Weights of a small GPT-style language model, trained from scratch on English Wikipedia.
Size: MLP 1216 SwiGLU, 39.8M parameters.
Architecture: RMSNorm before each block, rotary positions, no biases in attention or MLP.
Training: a variant of Adam for these matrices, 440M tokens.
Each number is 128 + 24 x the weight over its row's rms, rounded and kept within 0 to 255. Layers, rows and columns count from 0. Numbers have three digits each. The size before them is the row's rms in percent of the matrix's.

# layer 3 MLP down (transposed), 1216x448, rms 0.0351, rows 860-931, columns 320-383
087:145105097145098086136114135146110151134093120108108140137108075116143138135129109150150167150163143111086137116120108136096132119157093101144111172112101128110167122133150107076136115149152137
095:099112121170116156109129131125133167197099119121175120127111143154148161139143107136151139116112125116156065087144116080103139062149104128139140149117167128143076124129132110114134143140136131
093:100155093142090124111120085135086086124147136067104112147109185100139088126122119115175101106110138100124128134115135123120143149091139144168119084146144098108134148141111120147129071169146110
113:143149146176100150100174127115131138117109158157110116127146133129119066135126148153131106120169169143118132145102095111142081078142112113167131114123134145176168173109183146143134130077139149
082:085128088133079133129133180149092142149087078087165149089074134126117139107130120144122104142157120151127108141156127108098098103120102151121145139143153105102152080130108115104165007192155125
103:112134110128091114100136144122117062144105145120136093128138145119125135082120140096164089097118117134114153130148136120155114134069148133125112141150137136128142155132092126111104186062141118
105:143097139107129146108147144108130128086072172170184138087132133090137084144176117133108112129106098147087093126097139091130123124105094101144099106132139141124141132151119135100129136135199115
092:175140123165093104112134094191136108121114120113139137124114128143104117139169137158118112167139104158163122125097153126133130150123082074126130116132120106124086131106139109144143147145093139
103:115114123142132140124088125101094161126149135161092131120060110084094127162104150144118077096103126138153091120117157175145108123102126130121100132132124114143121103159113142130122130103136132
090:111165117148140145150168118129104144156117126066154143123129134163106145114158110110101139119137126126121158109091124083136149074140112120087080129078126106134086102099106143140128128112146184
111:132105146138110121132098110140134083127148155109153173152137167130159171128174169144118118109097118170129125116109096145146109118117166090123128160110114102126109113159114146134146159047124144
097:135077160131157114110081144115149125151122126106091154145121096149132087129136139076130129165119130124132125207148100148156114139132130102117116138151114098101086133103081192094110153098119168
112:139180130127135129120142122140104172118095146129124160139161112128129089137120152129109139106150098180119121121121109143134113134128097137145114143157119121115146133134100107115091073164107113
110:140126116108110140135115153108097172150114127140142126093164113129110170121141125114157149128102156182107164124143118109065154066135110106109157108129128111166157133097140115106139155068109123
094:140147110100137113108124130124105153106135106138128137131116156089156150132129129119139094121118127148098158132141194132093182131137164101078185111200126105178123105138112117117164151169152099
101:127136133131146138095096146124106099169141104108139118119119142135120107132160104135087139125136103127148130146112130089151132099149108136072099118132142161130139117139146129150127109194125144
103:142141109098134146145119117118132113156090125088135099116130126119131152132147102159090085129128120089149151121145124167132134122151121123076110111126134136104105128120102100188146203117110103
092:145099188151081118108121152106155096173113156120114110134125156076139148104148179131119170140156121157156109135100120085144092103128103129155159149106109101097154151140129106098118057180153128
116:104156076082104126169151151112131183118149151093163098099144130077133129091166110120151115113154065126109142155131130132117095131115111153141088161076100164144136125155096133114115178157168118
088:108135164088143138154138145090142134138127153131091162143101127115133098167094152120089193121143108076156140136119139128131139104073109190114154133134093134125149136097147130106152185199145094
086:099137108143108138086126125128153117064122116140161160148128091114119140111127120120144140129126160142112136149132071161085109126187141146111116129151120122127141156095129150106147113152093139
096:121130123136110166126129135169136114127134147159124135102125135089178091071136082134168100127114134155149094123087097165143138112132102112161128099133113119112162139138124117121137135122161092
127:130155127108096127115129106145121131177115137151124101096122102147149109107149127135111129134130121140125115146119205094135175119148122171103147142122130137139135148100160079188137144100173163
094:102125097124129150135104131093102081129123141125129177105153147108125109129114090103128109150071140117091117112152179118145172167120132150113138135140135167131168150181125126150119115126095133
079:129126129102158136061150082138115164105105104155136109130133119112093138117088144142170226099152118113092170192168153139122119129108138161109110117116151118145120130122104115086142077157109121
095:148102110121138138136096120134171165152158126117128145137134107098092123151108085131128124130143120119151093085094133139101087091131124161101098119117103147139130101143136178132084133154137106
092:166104126141124111117152090132114147121162097136147150140122115153099147152149154129123139141126148129130093143147118121114116117119131133142153115123126092081140127113118126126150043073081141
106:112137128141138132118103102106143118126079112093165149146121125145106134112149167136109127139098108152144113141121127146085153096163140098098110128195141092157141161097154145124141045201169116
101:125115131105128124191142112164137108124104126106143156118116134150154107120126125144077126161165139156134115142147104121112098123138123143133145105114140153160151119153119159117147141121077167
101:132121101152164130087136150125138092141116146115149131134141164146157134159147134128159174116115164097116144161163155130162115121148144093143122136134130118131132125110145109129195153069118152
112:115120121123118120136084138134129173115142103113128128142106151120173109161151130107145173075148126129124133111102125107142104116107100123115167127146143188171136109093155101156127176131105124
099:127136099136136115158142106138134155133142081112138143104117182105151103124097132121124119112151106149137169150157092122120133098165139162073172145137143147086117090139136116123152145155130156
100:175135173154089123150147119120129147118124103125146118124136130158105102102159128160127113102137126122156148111170129100173127123137163168178139116116099118140122091119099170127136145128113125
105:131156128133155113072096114127115160118161131110139168110084128128172181149176149133098136086110089163159120150141099153145114124095186113159129115171160126130123106115170110109149116112124137
104:160113125151104125148104121126090132124128132125173110164109143133104128152133146106102121172166159116140161124087105148091096125164125118135151101118074072143123107136162124155096171079106123
096:140112102091169117087117151106119138144119156137151110148104091146086137094109157078113088110096132113117151133157092141106139139157114125111135142120112099151129154093169133114124115156145148
098:137108139116131122160106159134135143074140135132151132145155166142123124128106055121150134116128132121112159152102105135167127164103149184111128136109141147137122150122121128150161098185125114
096:111152167136124152137141142114066167172157098130092132141162102147149159124134155109140138151164122080117129179099133097103123128111117117170126104116140090168132128109125098141072099072099138
089:170118146168129136134190118127134097096135122147135098141130139156118138162148129151082122117167146153125119080126160087138113162127137123139127115120138133124125153112128107152107179031121154
115:134181139125119161128170108118094161117142123110114146086114105107122104140125146135139132188174112079144084082157109122078137142153171164101145099125126151117171126154124141124143091148132093
098:083143131128138115118148149119139169137182121112126119115127133109129094147124118123141092132138157078156149142141105127121114089149092123144128170109126149145137134116146146103113167105115165
095:147159144167106113111115123146115148137121151133119123146107137114112132142146120068105103090119110128150141122106096151170153137132147135128138120124131133115126212136168099148160083130133086
106:129120113100135137141179114131135166159112089162150086129133075143135076144139134140112164119176119129138148119136145123171115135136111116158136106119141147108119100127140163096144116101131103
103:146133195117155100105124109155130111083114109121087101188122106113149142122146136156105118160147101122117138128114158155125109113081121141131135173123164112152097131146143062119131129143093124
088:157115141142143112128122119159109078135117147167126167137113135084113164117122141124108126145129140106149091108119125134151107102148166139073174110118129113129126108116096125117101129123114139
118:137082102073127105149172148152129121128114147088136093103106118131119165125141136086130142161096137122118152101168167141100146234096138167100137117129104096141130079102147105083113086124142127
095:161109049159086152138103118138108132126113149146092155144121105152104091119106096119151122133118113087178117113093166098118129130111104098152114125135096111127130177109132127131116090162155130
066:085142104132096084129135119123155097086092130132183162102167147137120090128152160128133098172106093165071154120145102102077112130173152125076151128141117137091107121121145119143118120095147141
108:176094110129147099150160130150120117075127108086102135169145116116081163194128096134114109167167092140119087114151146091122161119142129146154113108128131168142116133115135114138100113088125100
095:105111105130089173119115157162118104128161132130130110136149081133089120100086093162128107132133112070101161149196163087141133137109142154096120128146156135101149134105110141146137060150191171
103:110155088111156140103104065182155088143116123116114108097174151105138140111123111093141136108130118096105088138147134153096131123122094099107055168148156147184133099133172121124101032111131111
114:134055103114131117147075120118157119112118073128145147148129159127135099176116087132139136085085123106125157096104087112165098159113149111128099144113131141123093132141120078173107129178148133
098:149140114124130083090123124115135111150118119114158106077142119138119121140126147141127076108122130131108124116113141141147106114116145164113163092208124159146148138129160147142109066147145127
106:156141161152116122088148165159144124113113099116185138155167153126087109079163122166136138124125111184151085095111162113091149136117139151170138155082164072165163139140112107143158137119114120
088:126114116159124179105173127108138142079098124117136129126086127165137091148126137144094113094131166119099128129138135118155102165106101139151145134116128139126157155124148091096115084120146155
104:106149121133140133121116156121113132132140128109118119098118102144092151129105104106112147146135136176089115160133146085126161098152109124099130155127135133155121163104137126111175120163089134
108:160096109111135129126110116120127140151108128133099173149134108100125111144123123108126093127156154101150114136104167117143132096167134137117109166123138124099113140108114156143127100147124133
100:140132153114110139123125127127139136080150159118112139152128150116132130156085116108144198106107116140101142119104132095125108099131139147149196106161153145171143140143143096138131069112127097
099:130103136158113127125152114139139145167117137169126118098138103142152129110123151155152106175088150124115099119127080132102123159144129141136137127173119130138157143126157140105142127169160108
110:108101092108095143075113083128109141121172108113109116147089130134149147183093137115132104161080095160139151159115158156171166117109162171108140100124102143124095133081120129127124172123123078
117:122117087144114110117132102126153141126093139105154092134149114141138105118147147161152108131097131124145145081137136178129106155137116105150177123128123120178144128126150112133114178134128110
097:132113129135116125174148155091154120140109122092176140151090163094111134128140126075155059167142140076146108126086150090068153121134103155125141131155099156103127166141131073135115110094111145
120:149127147164124129120144118103112120118096111145135150117145110127123140163120060105144170115091124136147071100140140101127115107117132129125116125148109143117138098148132107138138133144146120
099:163107119134157137092129126085098143117169123140132156150091093117151142135140086093125099125090163134128166129125109094106138113137166135139188107119132134143103125108146146149100134138103139
101:128134129130141083118141091159141151070125151124122130160169122087107121105120168104112139094139143144109168118169110135146126145093128099126106146087094153149143158115156132136062172070141106
108:098119091118133125104105164129121110113104119142089116151114136120143109125089116144142127172162132107128108144159135121134153144118141119126134120132129116111174143095109096128138156076128143
103:142114097123144122126163144130133135120161142112151169134130115100083152158127142122098107155140143101115073124141116097137156135129110110101106154157146125138125141146145176137150124086118160
101:119138152123137130121139105143117137146151158123178109106142135164162135099121167145154087129109134134119143108078170159126135105134088089111173116082133142115131157139167122163103136095112108
095:127127174105116157128140138086138154116121122135091144118149133129175149131164076100129136103145134157108132137116086142123112138152158170139117137111161137163122107118171132137100128160112097
096:155151173139104115085115106112103113135152119185133170147136120134109155112166090118135178133121104145151131108139133102178136122112108130140128121105115135130113121089140112136127144133097143
106:103140117110086067129135157164145106117111147095215128151160141135155104109158123110127117178119136161110189125134110145104165126156110119151099075113142135086121130092100111127174104112138142
096:166128162169174132090100169144130137146157123115118121182133140077184174125147114103124118132138088128114119144142159136131108127106093129132181170126133164083164118150104107105141113104114109
# layer 3 MLP gate, 1216x448, rms 0.0375, rows 861-931, columns 320-383
095:113096132127148129137159130163156114105121134118143105143110137073119101118078132160137145157101132108118149123122111169162138162125118140109150115099089118130127152134131109132111143123141134
093:137131125094129155181127154115130136133147143160114102109153075127085143126090138127116098151166120125155125078113100182155094126133171115098151175173149147133091124138175115103148155145108120
111:137108103063136114150097124144120144131151111101140104142158152144104147130129087114114149119130096105150132108133163109098165126096150112134142147093154119107086103132094082105127146134109068
077:109101127130151123171142147147129137126096114145117147164122118129088163139138107123115115142198109172149127132168131178127128084124092165104140115107100153155081118133169124106160157116136150
102:139127120156101119126129182137156130115154143137135134179108128155157108146115104130131131108132156196117131090121149093135099107097087122123122152074139125129079113113110145100134133122138116
105:146134100151148112084160143172154118137162146151092095127156158141111124130054102114164137110112143077119131129182132131152146093142095088180124143148131126153156148173079081114115115130139134
090:133128160151136156114117131116112150087134112128118128110167113112103121116155098141136125109154108100118147129114093158130151140141159153125088153133115115142148112103128131089118173108130170
098:129135170141151158133109140094125140085161124118105100148109116103125191154143127132150076159086122139140097129124104160165105141108143119113121096134133119130123098134109160124121164101154125
087:135145108159113087137097173096107124101134154130130124139179181094143111109152117111158133139169131123120120127125124116072143150142126136168091109162120095104197086119136156129108147103147167
107:132128075128167114113177100156131160153146131177102106119110099109093164126129127138173141128122163082142155133163160115147147126142124122115121143101143143074113158119093117127134105117146131
099:171143114088087121144160109127125117103123126138123136082153142122120154140123155127128113146110131117151156101133128120104142076116145115093166101068145142104132114160148100178124136136136088
109:139143107120144122159160115093152140122088188111116139140150094113177104115110136123128152110142102151188095127099104156122080102081142128124097138107124129163136140119187121136124113139129162
111:113147105134113089108134127091108131124146125169148150118169088143193154094123112117079118107126117128105155104115136128135175075105139100109153084119106114112149127154140104127157167121147096
090:115105163076141137129154119136139084137142181099202129118144094136144156102130143115143124128148123179120151116115093094117086156104099108096128131115149135120091131148100110121111126110151096
105:130101127151167106104124093099141092092158125106126076103114152094165142107115109108126159130120126098124167094157107116132118098100210124122113096134108123113133167135078134138130140112095097
100:095111153120122146131131139090142144107147114158165146112126137130186081137135155102151113148128130099100114187131119112121127116117163114152138140109120137139163171130126138128107157109140094
087:076111166139127123124101147126163137125111126123118103130157144105104110101142143073137119129125114118102153131134118118135096154103131136140136157121093127104204136125081120102137155123150097
135:119128187137150121132105103147134052141129121174093164150094123189091125135073120129126117135101173096175126160152131086132153116118165098112163089179170121111149163115137122132110101144105126
080:119114126128114089104130135154152112050130132114149093119133178155110083125114125116128098146113149174093132164129124111083124157120118111139122121124107117098105130099112126164129145113140070
095:131146105084138101167091130091125131100165163154099132066139156106134127106123158128143142090148101126116158095101142168153175169077135102150115139117123132097133144148140108122112148127142156
090:112118092170100121143144121149109126103139102146119115117123146116139126128119087078141118111144119132093117130145123133148149096144132103131110109164144130120136120090176156131164107124155133
117:138125138097119115130126152083145145097124101142152141153137160119137108147091145122165135108152109130147135122125104150110120114078082129130117087083154148123143117122108128134104173122133100
095:118153122149108152135172111141111102094163110099136115136137089132115174099131122124079119102175071110130135124109105132149121084119131132123122146103109111107153117081162105193111167099167091
075:134112100128152129085129101117117135166180087110127128144117146157123121118166153088109132138136129180137117128161146151145123087130114091160136118134105100145148123144116158167118143148135106
097:122141142133130116125172115130148132105097104138154126164120096127165159106168184089106107132188093113144126105141118092154158162121118102131147131110133121114115149058102093143117127135139127
097:120161119106148143110101123131108114132065124100084134086143094120138129118093122150166101139098150076120109151124151138152126107100102147128094117184099176163112173114116122188134148150147094
121:162139113118098110134132127101117124106151139120111121120163119077142120138126119110142106124159107116144151121128131156131081135108163137115137133032103186116149103135128136142112158046111077
097:119136139111120153093122134129162128090143139146123108146117140107089095142137166100125124103148110118079158150122123177146128156096126095135124138133124080067100143103050135110112122152139106
099:116086155144121132161125130163142099108104106113145151136112153099107137131105165090113129057110119142129097152152101157168121135102138165095157104137165073137133148098140108143149123103159113
111:143135157101110141137199133113131110117143168158118111105141128148105100116106159130120115149137177123112134170144121184147132124122147128117109093100121111097170129153119133130100115160158135
098:107128188130108126117115153140145124129128143096142121148124137102122120110138100136131126113144113127142112139130141129128105138102095137150115107101105100129144145111103130143093172120134103
099:174114165121171133126134139114136123113131110167130131143138128114157127129127145133100113153133148124108140125090130156130068104124113103086109113102105151109125134113179106168085175114100102
102:122121193128124148172115155128162114117083122147162100127154124135127159151131139127094128129138138097094137152076162151149155151121123151150115106113135138165145134137084135119099166124119126
105:162129111125097150162162112099123139139148122126116122116152137108166143112101114137141094075106151117126144109140159083121113132110164160120147148129129180101152142120132087114088146130139124
096:135107130142118146080116091121145160143146103122138071164118118191108118126125175137157148110155165113113153116162115110084093138105154161126128147102121112121165141158100116148088136127106150
096:096138137114131098106145106148097153162146128146177157118131122137186144125090133093159112125136158131050174112191131146114122135068130123168139126096122087142133146120089128124135139132116148
089:154173137127126121114131117141127141109115141121129152149153133131113111140157126139109112158112121177121119158118139067112118115142188156139097132143188123124110102134154154137119123142118107
091:148120179122114098091073108144087115143111154141132137165125140149122147162098097155138142113102110137155137168100142128125129135133158143108172107130059165108145101134139123160185157105123100
120:148139162126107145153115158149142140066117135114144117115161149080099132126131136118153125135163116128088114147114112149159098169127149143130082114110138136112164126132102132104116136108145099
097:173131105174170114157118173151112119140133159123074106083158130124134150119148120127151103138128156080106130164130103190157143088140130109114139133124109123164138124112168136134103127129119108
092:139119137112103161148121130107123145136082086141109154118124112123117148126179122079131075128086123138106121132109121141199159138123107106111166131132078123145142145150125104125154122113127123
105:149124160166118105130076134119124107104130138163135116168129160097176145118146098119140096114091162118104139139128108102110120125083144074062112151119149123140154188126109097133091133135108119
101:119143079147086150168181132140114152161109118147129119129118137140124163125142118108141097135170149118137155154109126112077152138163150146158136098161125144077135125129132128154137133126154128
086:133127132169117120128044071118148119134118138140135124120141114081134151109092120140141114126158110113147163112105135120134123105134102138106180107133165156108172137103112124115133168136107131
111:134129141092084135177110153119144121107116094137154128114140132125127139141156114086133130133140135125114127146091154146129095126085138107114174068085143150171159084161123113152109165123139114
090:071161148108096155133157103127144128080148140139143109136094144108128135131123187124134151127115088124142178150198129143120174145129118150132141161120175095119093159130083113125105110110111147
065:116150120102137112195148180119147134109099125111173122151126119120134155110082153095086138147113110128151178135184106090116136132106170151116147144125140130102158152147139132081064145111135123
110:136123130160159156179149172124122114146126138111130155109128126128129116103105118080122119147124152121138107110089125112089154130120138120150151150110108105130168159136179085097167121100129120
094:087128109091129172127144112131126137133126123097122120163115121165122142130125143128083117118080097094121151090076093096134086107104093114153113148108175156160135163114139090138117097131099120
100:134122154170123114121120122154154096129117073129135124110161155142135168110106164080136117104117104117132128113126109115125131124142089128118108172051047142122135140141111102184110136121122149
119:093059140125156144168080122075157124093113074162113118152156151126135129128127094150122096116111126104134159138116077138109084122082097097132117125106130116150125135126125075148116130136151151
097:165117121126114159164123120090153127106154128185127115100156118120126122104136122134095143129148124105143078100142101133109108099150135108096145135120114162141146144125154151142114162122123123
106:140124177134087123147083136141138168129110079136214126093150131126136129098143145139126121099131117145119121147153156109115134123139140110108152146103147117111111104127088147151152108124162121
088:128143140107074131144119147134125120111116107161151130133183115081117140106120129058173116151139150083088141171086125129159108097121138149132149123118089123137148124176103121130110163106151147
100:143150107162148115125137160116121115129124125143105097090105113140103130105098147139095121117145152194125102146139100098108129096140109142110140141121125131130143155132132126168157134133095171
115:162113125161098106099121087100115142122133132126107115156133104145167130115127109135125129129102128110155133199190158097112082125120159091089171125104140125079111098137137152145108119122124119
102:136093118109142102132140130119100120145086125132098108109127140122146138153096163140140124147136172114146146136143131134114122116110162045150124120119131116105117144124101098147137144151116148
096:142132119102149127114094117111099130118124125090159103132119166121136105124108129073123118083130105154119126130140101101137094098093126107125125128107104133114141154134127081165115125148124108
108:169084167120127122137132110083153119140119137123114117104145146122178106134126140105159092104157109115152169126152125091116096125126134116119135086105163110130104108153119135111122155141156120
120:112110116114141120121153124129167151137165157131148129132142124144158094121089169141118110120184116136149163136129092127138114121135130156101132133098137176156125134116130118136119175091160127
099:133137111106100103152102122151125143158115162142108113173093125131159103126138153150128154094138139189117181122133132152098102158121151119120163123152149138152140108123152127143147138144141120
131:143133131123174121165165147107112116139127165083156141102136138112124138109135135098126122130144147069112095078129093118104098108102087118122113134146100184109139117166139089143106113105105066
097:123145153165128100128176106149157137144086156121174143169124141180129122137125136153141116155141128146150114092197110147116123163136113157139083151161091119155130108138128084125154149126136069
103:131122142120129124120095125149147124117164120094127090136084149106150130140134167128124132153107128117120159150183089107119123140109138154110169165110128139088170104150111128118121160100136117
106:139106167138140156124144143106114132115146143142148092077137153113152116100173156113096075145158143119118117152128115118160134121135138123133162119095116100127170158142117130156130158137168119
106:149135127084137116135162110114115122056112156135110094104158105113111109094120129163138142153057136152144163116136144150131084127163124122126132144158156139140110137129160120098113168149151107
099:159137140134170124177149123126160153124140130115146099114156128110159091083126142127171139158120165116152136119091092163111145153106142138122140104149160131104136104103125102121118124121132125
092:149166163126098116140119153104096139126111124154137132175151161137103119121132141137103121107094123153120122135084164118086127120142144103114105121120094087139125143148124090133146117118079103
098:083109169159121123101130127138140139094132132157111112167092135185132137117139140121142149126133119155134145151128134163119147129164172133126099152112122084142049166103122129141076127090158147
104:113147134126141110126142156124149129070183124109160125141115129116099149159148139097095094099150116098092109150133101145130098164126145130134110095172125120112141109097058172134154145124156166
093:116152163144123151141132154112125149123121152138122072136127135161126139082133157117138138159131098101129151171139147148120118147154161073137143145138138120158193153143088102137154144112190111
# layer 3 MLP up, 1216x448, rms 0.0361, rows 861-931, columns 320-383
098:123148155163124143087130100112141124141071123129142144106119140201129135105157131127123166116170111134123089115128135125092099139162127094169100133148125137133162141168139112115190095126088100
092:148114122095121130115126104121145139112109128115130144100151124177123108118138139138169116158160105119138162134110133117148140149121112145148163163142150097161150114083104140134142168135105159
107:149139106132152105099138103149142155142123168109119106145141110114117081110143128159093159143111149122154144085166142117115100126120137115119080168158117130142124116135150139100140100154139125
076:090120123126134125161120119165108146151131123141160178117111099102109098108126109119144160154149106165128135151156093169125082087140108146124157174102162122122125128182158094108154101151110134
103:107120130140126126097097086127160130102113119127132140151119146122131090095102164095159094134124142137082134147125135162136123185131162159137116133162103085135126163124047150182131131139108129
102:107112100153151117155151115144139110118124151127115110147131122129133155123125141138151115143136087150147145099153127141084121107116107113137140114145182180154124158133130157175160146137140124
085:123115169106165152085130136097176142121140126096099141099131131113155149140128139139141114139110108127140136131138161106113156142135142131117102097126134140149099143112099105133093105151150112
102:112138107135172100106185130117129107170130130127104097107120128144134153098099142108148127093113124105131120144152083192091093142108062137105110111110098150136102129105088113095110144142161097
087:116106138129127138105107150146156111113134143139150123131120125160115125137145120171138146125132115191129183158124121131180121157136099163135166162110177131136148174169084113101142137131104120
111:137104121142140146132135110125134154119130135138117122151120141139104134140142119137145148109108158147114143109120155159175164126166129098134129149135156116118084132100114092146157101119122143
093:124145071131112152124151053143133109147135150098108148131117121136131106149125131136099113142128143107159145104114109127135097074148121146116157131104132133136123128143157163136127144114098109
114:117142134159111125163123117130139084175103139130108117150139129096137132108121099138176160120130125137153146106095139153101120110128088152109138158094170124135110118114170071106143174121112136
112:124119165091121152157120143121155152086136094107156114132104127180073134168120138096209123132074128149112127166147132131097141154110111134160156149135160165128107144098127108146117120113100152
093:132124140080182121114115130071138160090139134162114096123117153191142142157125107140126098133099100131160199127118179135112132101118107114103143107202076098166113136143158128111138095146143122
100:135117125127155119119138109131143094115111136087085100115093187135110151112135133140154126171118167124123160146164101090130151074150199149169138112149140154093106140152119136146181138120111160
105:162129140094136153157123142142161121175096142105098109108106093113112203123129107125072121111131127075134098117122145128133200134152139168089136163121074160118091137145101094143167129117124085
088:104085178143117101163143151162122079145133141156140098105148068137134116099097116157144097131166140122147111171124111094145129140088130109133150135102120086138120115130156161138138125132134146
122:116114188108128156087109109134163084124122136150095176138126151174136114144082170129122110160129152090140127132090141143123153118135103116143151127123155104115135142066126124142114125176120152
086:119132161087143099125159130115121125155135143101078145135134148095126113140112160126136184124117093069132134124111138090133165132104098183123141119121112154123140137089104102142154111145102156
081:089199093094169143119107123110131121108130201133097163130127089114128101148100100173133168162136152140138144107113119140139132171118122119165094146135136092147160124152140179120116126115107143
094:143132114107163123168105124150118103119144147124164131131105126153125074112112136138128103096155128116135143121170089140143164128141143130134101143104138156062165144108159153166116154130108148
124:157150135081106136141132156128160139176115153115109126121154101147094153120127150142121112155108147133127075143119174093111167113135133157159114148127109214125108154109118088168140134148139151
086:104109115107108157137095118098145142125135123135132147101122147133124121155137128093143125132050164089073121114163150104063171145108133121146121091141116138161134151199098101146148096137092121
079:148127122130112133101118108109123122112134093162112140120115137103083163131123156129135192118137165114127112146140139156147156130125113117168159135109130105168130083118099103130133144120127148
095:168129142085117173110090126127140157155135096064141126086132125102121107132117127176125134128148095099117131107120143136126100121161094127164096160147133157110148126149148159164130099130136116
093:084117142133144112157171156125142122131114133100162195140157136114120104130195116133112109116155129171133151121096121111141130122169150116136117113138121114146102129109104097163107137114134123
100:140137114102097119129120119147146139117112179115139137113123101099147128160114127141113140180166102142151130063095157165126113148154158135136138144101124163148153154125148144096145158120120104
102:135160131110154138111132137155115118110116164104129126095151097072083123131121129118076170098115163111136122109134110133138152118117101137108142113112121162121135127164119136117172118121161146
093:102122147131158136127118128137112059148097117118138125138118154110103129173119101103153131058106164133144127162142176137179110143162102117108116136172149107170109126137132135105173150133112140
111:081114113134128135127068125130103153150117090100134149149095139127168155155152109128163110062123118150133131089116131122130084094109148117111157138172121179176138117112134099152146140113083111
100:146116106134133152144177120113120121147152106110131166144098161122154152137160148080122126154148134158117152133145139143153122140133159142117128196123136106119105110119089101128140115140109134
100:168131175131128122106138153125155127124167137103127117097110152138167129084147148118140109117151126095124135170111140093156133137148118109131124119132090105143122112120100160106131128142139145
108:116132116098104152140144160144162125125133113180140095105110101124079099067149102119095136141152108116166148135108137125130105108133151121080133089088095104140083152144121127121081084149108104
104:151109112147175125124098111134146088125106148135134102134147162129127122093150137127086141213144133116123090114121123164109144108114090086136119097120136145150168118147148137117097125145117133
099:096157114124133120149141147145092150142137101177100151144128107121167148161156080122139122162133085118171071116134153121120143135127134122178123080140151105093173081101155114157134137135126096
095:121148145119144169123122154117163124104105150142147126129169146095104155142142148082127057161114121150108160151094138160151110156129102159109115124095147074172147112109150139104093149134187074
097:099108186104160104100160139142175156124093154106174091142140175093113109127105172114161099120111133127139134158112101112153151079138101134094111157158081120134149132122117151119135136127120120
087:085118125158082153174177155125154103113115101116128147098126118109146124100161145132094102131162082098093142151119095107134109112121112089126141113125135109124117139129120131104076131120132127
123:137115147131144125123151172133112146114130104109107155098145092097137147143172134151155118208143163135134088087141102108135119116131157172148123141135133152116145079145121129124182100113134088
097:103159101139166096106134109175134108139141167130121119095143139124108133120102063133139148133140133142123127157148117116126100092204125149160087189146107143143116147105153160121103142128117145
095:133103123151130124115129087128124145088103120134111121092121137123116143116123146159144162125126173096106117145124115167138140166119127108116130083097122094117137179118095124145166131132141131
105:115089110107125124128174114105118142115141110158154125113082085155131140164156138122133126118192099133140116142106135161140112139155142100113126120129123126154086134184105145093161139121138139
102:142118100149130128117100172147121121132125148133144145106109155149150162110149074092148158157118144112084120120130119049129122127160157132161104107140089103087080120127115163126149086151098133
091:125117131112149128141107091139087138108131180121151149128143133115137203094130113121072147071140081122135130092135131098105124135125107136131121130160123143128144134106127125111128124118113177
114:148110146061142163135151179138128144125159171110123114119125147105132207104141109118110116124100141127137142110154161154095138163096132186109094130133118089120175069102127129107123088128139121
090:150080095145147108108138081139149173151111142121086128136104125150105103128118143126104118127116143109147137110116125082103140125148097140203133137128115106137129194103159151130136104118132146
066:158162137164126114157166153139132165135110135169141112115112128151124110128129083101098113095135111109107093134139109145176071110159183084127119128144107128137142121145140149183154099128147131
107:139117119093157097142141113163113125056128154144126120100098105137120131158107084146131152199111119143147123131182110123087145140133111137137128126116114163132118123161165142100099081132109111
093:131115161130139150118119144132136119109082107080158158124157099113145129121087145127169096162100110135082137166122113143164149164146131138131130130145095116120113137122082187151136179117128191
103:129144092105137128098089110154128107102104153101108127074185175093131149141131100113131129095140112115113128122133127173138130143148088124061046158136105157176124087136131152137128122105103111
114:150152141166100090126164122126097163114169119130167159128099126128109131129135143092140138084135091140079136114131122121158163134139172138087146130119140141089121142139118118157102183080151101
099:156130153122147144188111097143126126114131116116132117088108098108095134139125112133127093138164126098128134107134093152119104107127134143074094133119129116150122149127112131152116109174156089
104:098097121167118111121094170121171115127140126134170138117088110150123154101154098115135141133142089100104083129095125108167111133122144046060133126110123119141155132113113131101122158123138152
091:066109135165112121131123117113140116137088094154137122123120174150154061157121129142133108168075133122131099102111135133133113134130149090097127114142072115135170152129156149160149167125161168
105:126158142155166070102110130151140109125201114098141098098107076108126145131129086136118134123145148152137118200154127129115086108133136119113096120093117144124082142037107137124120100132129090
115:166110091141093113116133077118124154135125123117126135177138101130167146141125113150121110156128110108172135191161185092117093134148159108105145145111135116101114085113134172145120103141097115
094:110147112146110159145132115135161135073174107171136129138129126150073127125114120102087113116139063168069112080107109134121134161105153129107158096121143155139129081132137094126091141090144100
096:157119130176108093127102143106163144131100138173106123095136100140135132122121157138129120147150098096131088131070113135101139109133137143146118135130132145156158061074121168128134135129154121
111:118120130101127137087132087139136103148130154129091110127116186148146101157160112122122119160085120133140168169149132133126163131108120132153143121115082113112151162129137177122109139133078064
122:138134124125123127128124143109111118093135100132120102143134181114132168139120109112149119133112123090089132118137118117098148112122112109124147117142092118091162110143118073112117142123165134
097:102141129135117157119093092110124172158136080103132139083082115132123157155129135101120105154113134109100129105113165128154133095123168165162115121105103129105162111139122127117115124145125155
123:134142084143128122125141129103109149139131148118107112146115100084138141133118123141116139127136123120135101110172110115075137126124147142161142137144083150121173124151162110158121072117081125
098:132141136108129115122097114111142097140122155121093125159152076127129096090151107098118161134156128161130148121097090172087111150126163144105121142083127130149134146080131156157114157144132140
101:121150130132120106154160124121138145094100144137119152131220094121121127100109124070121107084126115126103132106084122111169144082114108082138100094124129148131137161108127128161106122142156117
110:085129105124136113060118141141124106103162159130082093125090158115126116121077090148142108149144120144121153150138128131136140131103125131102112113137099125109075167109114108128109118112128138
106:131134150186155083126128149118139121125094136104143140169130109121128094142109111124110097084129102141160129147105112158096145125121152109190145120111106128150146136107119154140124121112110125
100:112145123159124178145105116126094108100144086140136114131155134097079119136161114120104104115129094114110116155077170136138140132132128136135165116090120083117137092125118166117154090123106124
095:135134108133076087163082120129084134110145134156151109115134125145124103098117136125132156130069133149167162120132146155121120106124139079115131137136125096123101134167173102079171100133132116
096:142141159115122136112147140114095136130119074124118117115126086088136123121162134092148127117159110125103122152122101158155089130122084137102115117127125134143130091124090141115144130159109099
107:130142159109097079136101122116087163153114149093127144165148121103115135153126139115084156155109089117163160106111116119097081137139123135111131085114128124105141118151139114103142121120156127
093:153112115105160114166166129147109161155079156139091096094128176118109132130134155146156134150092103135161119126124112109076140104148121118154144139133128183119134147131117106131111121107110121